{
  "n_layer": 24,
  "d_model": 384,
  "n_head": 4,
  "n_kv_head": 4,
  "head_dim": 96,
  "d_mlp": 1536,
  "vocab_size": 6672,
  "activation": "tanh_gelu",
  "norm": "layernorm",
  "norm_place": "pre",
  "norm_eps": 1e-06,
  "positions": "rope",
  "rope_base": 26600.0,
  "rope_fraction": 1.0,
  "qk_norm": false,
  "attn_scale": 0.102,
  "bias": "all",
  "tie_embeddings": true,
  "parallel_block": false,
  "init": "normal",
  "init_std_qkv": 0.0164,
  "init_std_o": 0.00237,
  "init_std_up": 0.0164,
  "init_std_down": 0.00237,
  "optimizer": "muon",
  "lr": 0.00926,
  "lr_mult_o": 3.0,
  "lr_mult_down": 0.7,
  "beta1": 0.95,
  "lr_head": 0.0076,
  "warmup_steps": 200,
  "schedule": "wsd",
  "decay_fraction": 0.452,
  "decay_shape": "linear",
  "final_lr_fraction": 0.05,
  "batch_tokens": 65536,
  "seq_len": 256,
  "doc_mask": true,
  "train_tokens": 360600000,
  "steps": 5503,
  "dataset": "wikipedia_en"
}
Each number is 50 + 10 x the weight over its row's rms, rounded and kept within 0 to 99. Layers, rows and columns count from 0. The size before them is the row's rms in percent of the matrix's.

# layer 16 MLP up, 1536x384, rms 0.183, rows 785-797, columns 128-255
099:40 63 45 60 56 53 50 54 54 42 63 34 64 37 42 41 43 44 49 45 50 50 57 48 39 36 47 52 45 35 47 55 41 44 36 62 57 77 44 43 35 55 35 39 41 61 42 50 49 50 50 54 45 37 57 46 37 38 50 37 55 55 62 44 65 52 46 51 61 41 54 54 39 58 61 56 37 41 59 53 41 48 51 37 27 64 41 50 60 55 33 58 67 57 60 49 67 49 45 45 50 51 55 48 46 51 59 54 57 49 42 37 34 51 40 47 69 55 32 63 67 29 50 39 57 36 70 53
093:50 68 54 44 25 55 47 38 39 56 50 41 55 55 40 44 63 23 60 33 71 47 48 54 48 41 40 53 67 60 36 54 61 37 22 35 42 44 52 30 40 45 43 47 54 54 50 54 54 38 54 60 38 45 48 55 45 53 61 66 59 52 43 57 64 56 45 38 32 60 44 30 55 57 62 58 60 64 45 39 47 52 68 61 48 43 57 55 52 55 57 69 43 65 33 52 55 64 39 54 62 60 59 54 41 41 41 78 46 56 47 48 31 59 43 36 54 41 46 63 61 48 66 65 34 46 40 56
084:55 67 49 43 60 44 41 41 41 39 44 50 60 42 58 54 52 56 51 45 58 72 48 54 48 49 70 49 57 40 57 50 43 62 47 36 51 31 50 56 52 60 58 68 56 60 55 62 56 55 39 61 52 36 52 40 58 65 49 57 43 47 35 52 28 53 32 51 39 49 44 45 51 41 46 39 48 53 23 26 39 58 45 43 34 49 46 51 56 59 63 64 48 53 34 53 46 60 38 43 40 47 67 50 60 43 63 58 45 49 69 23 41 41 37 41 59 59 64 39 56 51 47 41 42 40 59 42
100:58 45 41 48 63 57 64 43 53 70 51 75 75 46 54 41 62 52 47 54 30 70 50 56 36 49 38 50 55 53 40 35 53 57 63 52 66 39 50 39 43 59 68 65 52 48 53 32 29 59 69 61 56 43 53 37 32 75 50 48 48 55 46 50 46 60 38 51 42 48 46 60 37 34 47 34 55 50 50 50 32 31 60 67 53 51 40 51 51 59 53 49 45 41 31 38 64 62 39 45 36 59 51 56 54 44 61 57 51 53 56 41 40 50 42 30 53 56 36 53 58 51 36 55 56 46 59 70
093:51 63 25 35 51 50 55 61 65 59 58 42 54 44 64 34 57 52 48 41 60 55 61 45 24 47 59 33 54 60 52 35 64 69 48 43 27 54 55 45 64 49 58 39 59 72 64 54 43 52 61 72 54 60 33 64 51 59 60 43 44 43 62 46 41 39 77 59 63 41 51 70 44 55 56 45 56 59 40 53 56 42 45 54 59 43 62 54 54 57 58 60 39 74 54 34 52 54 29 41 39 41 52 48 62 54 43 44 48 52 63 40 49 36 60 65 48 68 65 39 27 60 42 55 63 32 54 49
094:56 58 43 47 46 37 38 46 35 43 55 57 45 61 54 47 58 58 47 50 50 43 47 59 41 45 48 27 63 50 42 43 54 44 53 61 66 50 35 43 53 44 42 55 63 56 54 49 66 70 57 47 46 55 59 46 45 57 42 52 56 50 71 60 39 43 36 68 42 50 51 53 56 44 58 40 59 47 51 44 49 67 53 63 50 61 63 36 78 48 62 62 51 52 31 65 36 57 57 48 53 51 43 53 66 54 46 71 58 47 67 40 66 48 59 65 42 51 29 55 64 69 40 54 47 36 60 44
103:42 47 41 48 74 50 62 56 65 53 62 62 41 34 47 52 33 47 50 45 50 45 32 58 39 27 40 49 29 46 51 49 63 39 54 54 55 44 44 42 55 46 50 57 69 45 55 43 69 62 46 62 66 61 43 26 67 36 56 53 50 64 50 43 54 58 47 55 50 61 45 75 53 58 66 58 44 53 51 46 46 29 48 55 37 47 38 65 50 51 46 38 44 60 62 47 70 32 51 45 59 39 41 68 50 55 49 48 38 53 60 26 49 42 50 59 41 62 61 45 53 51 63 53 35 45 53 37
099:41 58 47 46 54 51 53 50 21 50 39 63 58 45 39 46 41 64 51 48 64 61 63 61 45 34 66 36 54 41 63 64 51 40 48 63 57 49 73 51 50 43 41 57 51 62 27 42 61 54 33 58 58 42 31 63 48 49 52 46 60 56 63 55 56 55 48 51 43 50 43 49 58 65 62 30 59 50 51 46 33 25 73 49 65 45 47 47 44 40 56 51 37 36 46 61 47 37 54 53 39 44 63 49 27 74 61 49 46 52 45 48 51 47 43 45 26 43 72 44 42 52 46 47 66 65 40 57
092:63 46 52 56 50 36 56 47 61 37 68 58 42 62 39 46 45 27 39 57 51 45 33 46 61 35 59 53 56 47 51 47 53 47 66 47 46 59 40 48 62 41 87 41 66 61 46 72 38 52 49 49 52 44 65 42 55 46 36 49 55 48 56 55 34 57 51 59 43 66 54 38 56 55 37 34 28 24 36 43 45 54 30 49 47 39 34 51 48 62 64 63 40 47 50 50 42 46 52 55 56 48 51 74 52 60 38 59 53 48 73 59 55 41 53 46 37 55 64 55 55 56 58 59 51 51 41 45
097:52 55 38 50 54 45 51 64 48 31 61 55 54 54 49 51 48 50 41 45 69 46 39 51 39 44 59 44 49 50 48 37 56 33 47 53 51 42 54 35 60 74 41 55 51 51 33 46 47 28 43 35 49 53 54 54 62 59 62 63 51 63 41 34 30 50 45 90 65 50 49 25 39 68 51 37 60 36 40 34 44 37 56 64 45 74 53 46 61 65 42 40 58 63 45 60 42 50 65 59 32 62 40 74 63 48 63 51 42 54 65 37 62 41 49 48 46 49 53 60 59 53 52 64 49 58 29 44
103:44 48 52 63 32 51 38 68 52 49 54 56 43 42 50 50 65 27 65 43 39 54 62 64 49 57 56 65 48 30 64 44 67 60 59 35 46 55 49 50 41 50 45 53 53 46 40 62 61 56 66 40 60 57 34 40 48 46 44 47 22 36 44 62 39 55 62 59 58 72 49 72 36 70 41 44 54 63 47 45 63 33 39 45 44 48 47 44 41 71 46 65 44 47 42 56 45 58 42 55 51 58 34 43 30 42 49 71 51 40 50 32 53 38 41 54 63 30 54 45 39 60 56 65 51 24 54 54
107:47 68 65 57 56 43 62 61 50 47 57 65 38 47 54 27 35 51 28 48 61 51 55 48 62 53 29 52 35 55 58 58 46 53 49 45 56 42 36 51 61 29 42 50 43 58 35 64 40 54 52 48 36 63 35 57 35 50 49 59 42 57 55 65 43 31 33 67 50 58 46 56 43 42 56 67 60 36 32 48 81 57 56 37 45 47 45 45 59 53 51 58 46 50 64 44 36 48 43 53 58 57 57 50 57 56 53 48 50 43 58 35 59 44 72 44 34 45 61 45 63 62 50 51 45 46 50 44
097:60 52 54 46 46 47 51 37 73 39 30 41 59 45 70 52 50 45 24 56 53 56 41 42 38 34 47 54 53 57 68 51 66 36 56 38 46 46 51 51 51 57 45 53 59 73 62 44 43 51 39 51 42 20 49 48 58 55 54 46 55 57 55 38 42 55 47 39 43 40 46 60 50 66 59 42 63 53 40 53 62 45 48 62 59 61 55 37 46 51 46 38 59 46 57 66 48 45 59 35 41 52 59 50 44 53 41 62 51 31 39 37 59 49 55 47 46 51 34 37 34 44 52 47 49 55 55 20
# layer 16 MLP down (transposed), 1536x384, rms 0.0704, rows 785-797, columns 128-255
096:62 64 52 34 46 51 47 43 44 41 45 36 48 60 37 37 57 47 53 30 53 61 58 49 66 50 64 67 60 49 42 59 52 52 31 37 53 41 55 45 62 36 30 73 42 56 40 63 57 58 51 55 44 61 40 64 47 35 44 41 50 53 44 49 64 57 53 52 50 40 43 52 58 54 52 45 61 44 56 53 42 32 48 41 38 63 52 38 39 58 57 47 54 40 51 32 45 54 45 42 46 52 60 55 34 64 49 57 58 62 63 41 44 42 58 36 40 50 68 54 33 52 43 55 65 51 58 67
095:53 53 46 59 48 48 62 54 58 53 41 54 48 54 56 53 47 44 54 36 47 37 49 72 37 28 39 48 54 41 47 51 28 28 37 53 35 46 61 51 55 78 55 39 52 49 33 39 28 47 42 53 55 38 62 62 47 39 49 58 57 42 50 45 67 37 42 54 29 50 62 39 56 40 23 51 54 52 37 44 41 31 49 61 32 45 52 51 26 47 39 63 69 59 44 34 51 48 48 39 57 59 23 47 73 61 47 33 41 43 57 45 58 60 43 52 75 60 41 44 68 64 67 65 55 39 38 53
082:47 41 49 58 68 52 45 54 53 53 48 49 49 63 61 54 45 41 52 51 47 38 39 51 57 44 47 59 43 49 41 60 47 69 37 62 56 69 56 69 39 29 45 44 50 37 24 37 32 52 57 54 50 72 61 53 67 26 52 58 38 54 53 52 42 44 49 36 58 43 46 51 63 60 45 28 44 49 44 35 70 44 45 42 44 52 53 50 66 60 25 32 61 64 35 57 46 65 57 45 63 50 56 44 52 50 50 52 39 49 70 50 69 43 61 51 65 35 60 26 38 56 59 48 54 45 38 34
101:45 47 46 46 33 60 51 58 46 40 48 44 59 62 54 60 76 57 70 33 56 51 35 55 47 61 54 49 41 33 56 57 55 67 37 64 50 59 49 54 48 48 35 33 54 44 41 46 61 43 31 56 51 65 61 58 44 27 18 54 39 50 42 55 46 33 56 47 45 37 66 55 38 60 44 40 71 53 46 57 49 48 55 48 57 51 45 57 38 61 61 59 39 35 51 38 40 60 53 62 38 56 53 26 47 62 47 71 38 64 65 53 49 54 44 50 43 52 59 38 39 68 30 48 45 42 59 35
094:52 66 63 57 59 39 60 39 39 46 61 61 48 53 30 45 36 50 43 35 57 48 58 67 53 42 49 41 59 46 32 52 57 55 24 61 50 41 64 56 67 44 47 41 63 32 46 50 60 34 53 55 45 41 41 46 53 42 61 53 63 56 45 70 53 35 39 58 70 49 47 38 50 37 35 52 39 50 43 47 70 47 65 78 70 38 43 37 53 66 41 38 43 34 56 49 64 40 51 71 22 46 57 59 48 43 46 52 51 47 61 52 24 36 54 50 26 43 53 55 48 42 45 44 38 50 52 52
096:42 57 63 43 43 46 55 55 67 49 39 52 44 38 38 54 34 42 65 47 51 74 39 37 58 52 50 55 42 41 55 47 57 54 54 43 33 56 47 58 40 60 63 37 60 51 72 48 40 55 33 52 67 60 33 43 49 55 55 50 53 53 49 39 60 43 53 31 50 49 62 47 30 52 51 50 36 45 51 50 49 47 29 42 57 46 52 44 41 46 58 40 54 60 44 63 71 47 41 67 45 61 53 42 36 50 38 39 48 53 49 56 51 48 63 44 46 54 51 50 37 61 51 59 49 62 37 47
099:58 52 54 34 55 36 60 63 52 56 58 62 49 54 51 44 61 47 39 57 58 52 50 38 61 52 44 56 59 60 57 65 52 68 66 41 50 51 49 45 61 46 58 53 59 58 48 46 46 50 53 48 38 49 63 46 43 42 45 37 37 45 54 51 43 43 50 39 52 63 56 47 37 56 66 37 51 55 40 50 48 51 41 42 64 50 46 50 36 50 54 64 49 40 20 29 61 49 61 58 30 57 49 46 38 40 50 57 39 63 36 39 62 61 50 33 55 49 82 64 74 55 52 41 53 66 64 47
103:36 37 44 35 46 56 53 35 65 46 54 33 57 51 47 53 51 37 61 69 42 74 54 52 65 61 42 47 51 48 41 47 27 34 39 42 38 54 37 58 48 49 46 57 56 38 44 37 47 55 54 41 58 43 41 60 50 44 52 45 44 58 33 38 70 50 67 51 67 48 44 87 59 46 64 68 49 42 46 67 47 61 52 55 57 34 48 59 52 51 50 58 58 54 69 46 54 51 45 42 57 53 57 60 64 45 40 70 34 42 46 55 41 37 44 54 56 50 37 53 47 45 34 61 57 77 63 31
102:68 47 36 56 48 51 51 43 52 60 47 48 57 42 30 52 53 43 62 37 61 29 53 54 37 66 70 54 38 48 40 54 43 50 50 38 67 47 52 26 62 62 64 59 68 60 47 33 40 50 55 56 60 59 46 72 49 50 51 46 41 37 39 38 40 55 62 49 35 29 52 61 48 40 48 56 41 52 61 48 38 44 67 46 50 49 50 29 59 62 53 51 46 65 55 65 37 46 41 53 66 55 51 59 45 41 59 51 39 50 56 49 40 33 54 41 43 69 46 62 42 67 47 42 52 49 48 53
093:52 41 49 43 49 57 37 41 58 58 49 46 26 36 60 54 66 43 38 56 71 63 58 38 35 72 54 39 51 63 65 59 40 46 56 42 53 46 31 47 48 56 44 53 50 73 48 63 48 49 64 50 48 68 51 34 47 37 55 55 38 49 50 50 61 31 65 42 31 49 56 65 48 42 63 57 39 61 49 45 47 62 47 52 51 52 67 49 61 42 48 24 42 63 66 38 43 42 44 50 54 48 44 28 52 50 41 59 45 37 47 64 39 34 57 59 56 33 44 30 41 42 57 45 45 22 53 64
098:41 33 46 58 49 66 52 45 68 48 63 47 31 61 54 50 39 48 50 55 45 33 42 49 60 47 51 53 57 50 53 51 58 45 48 60 45 65 55 48 49 43 48 60 55 41 35 66 52 50 53 41 53 31 54 56 44 60 49 54 47 59 34 59 44 59 32 33 39 55 52 60 52 33 56 33 51 38 56 62 48 41 41 39 53 67 47 62 52 50 41 63 44 35 41 47 56 35 34 67 60 45 42 58 60 32 35 56 55 55 55 47 28 46 46 52 54 44 59 56 34 42 49 40 61 63 65 48
109:54 51 39 54 59 44 48 42 51 57 54 54 33 21 53 43 30 44 35 54 49 48 49 58 72 58 40 61 41 50 59 47 35 57 40 45 51 46 53 35 52 54 55 53 66 33 57 45 43 45 59 57 52 52 43 58 44 43 57 49 48 52 58 66 58 55 62 59 52 53 62 40 39 37 45 61 52 45 36 60 41 61 65 42 43 27 43 47 62 53 45 49 45 63 50 50 58 48 63 58 62 56 48 47 47 57 48 53 46 39 68 49 50 37 50 38 46 43 53 65 72 53 46 37 56 54 49 46
096:53 51 52 64 65 39 42 42 69 52 47 53 62 49 63 34 48 50 50 53 50 49 40 45 71 49 62 62 50 45 44 55 52 41 56 36 57 47 47 48 51 44 54 43 25 52 69 49 39 59 46 55 63 50 46 49 42 52 80 64 25 50 58 29 36 37 54 56 53 44 46 65 47 16 46 59 47 52 53 35 55 46 46 60 24 66 53 46 63 52 40 56 48 45 38 59 38 53 55 42 37 54 41 57 47 43 49 65 47 40 46 49 43 41 48 46 38 40 58 50 43 63 31 59 58 46 54 37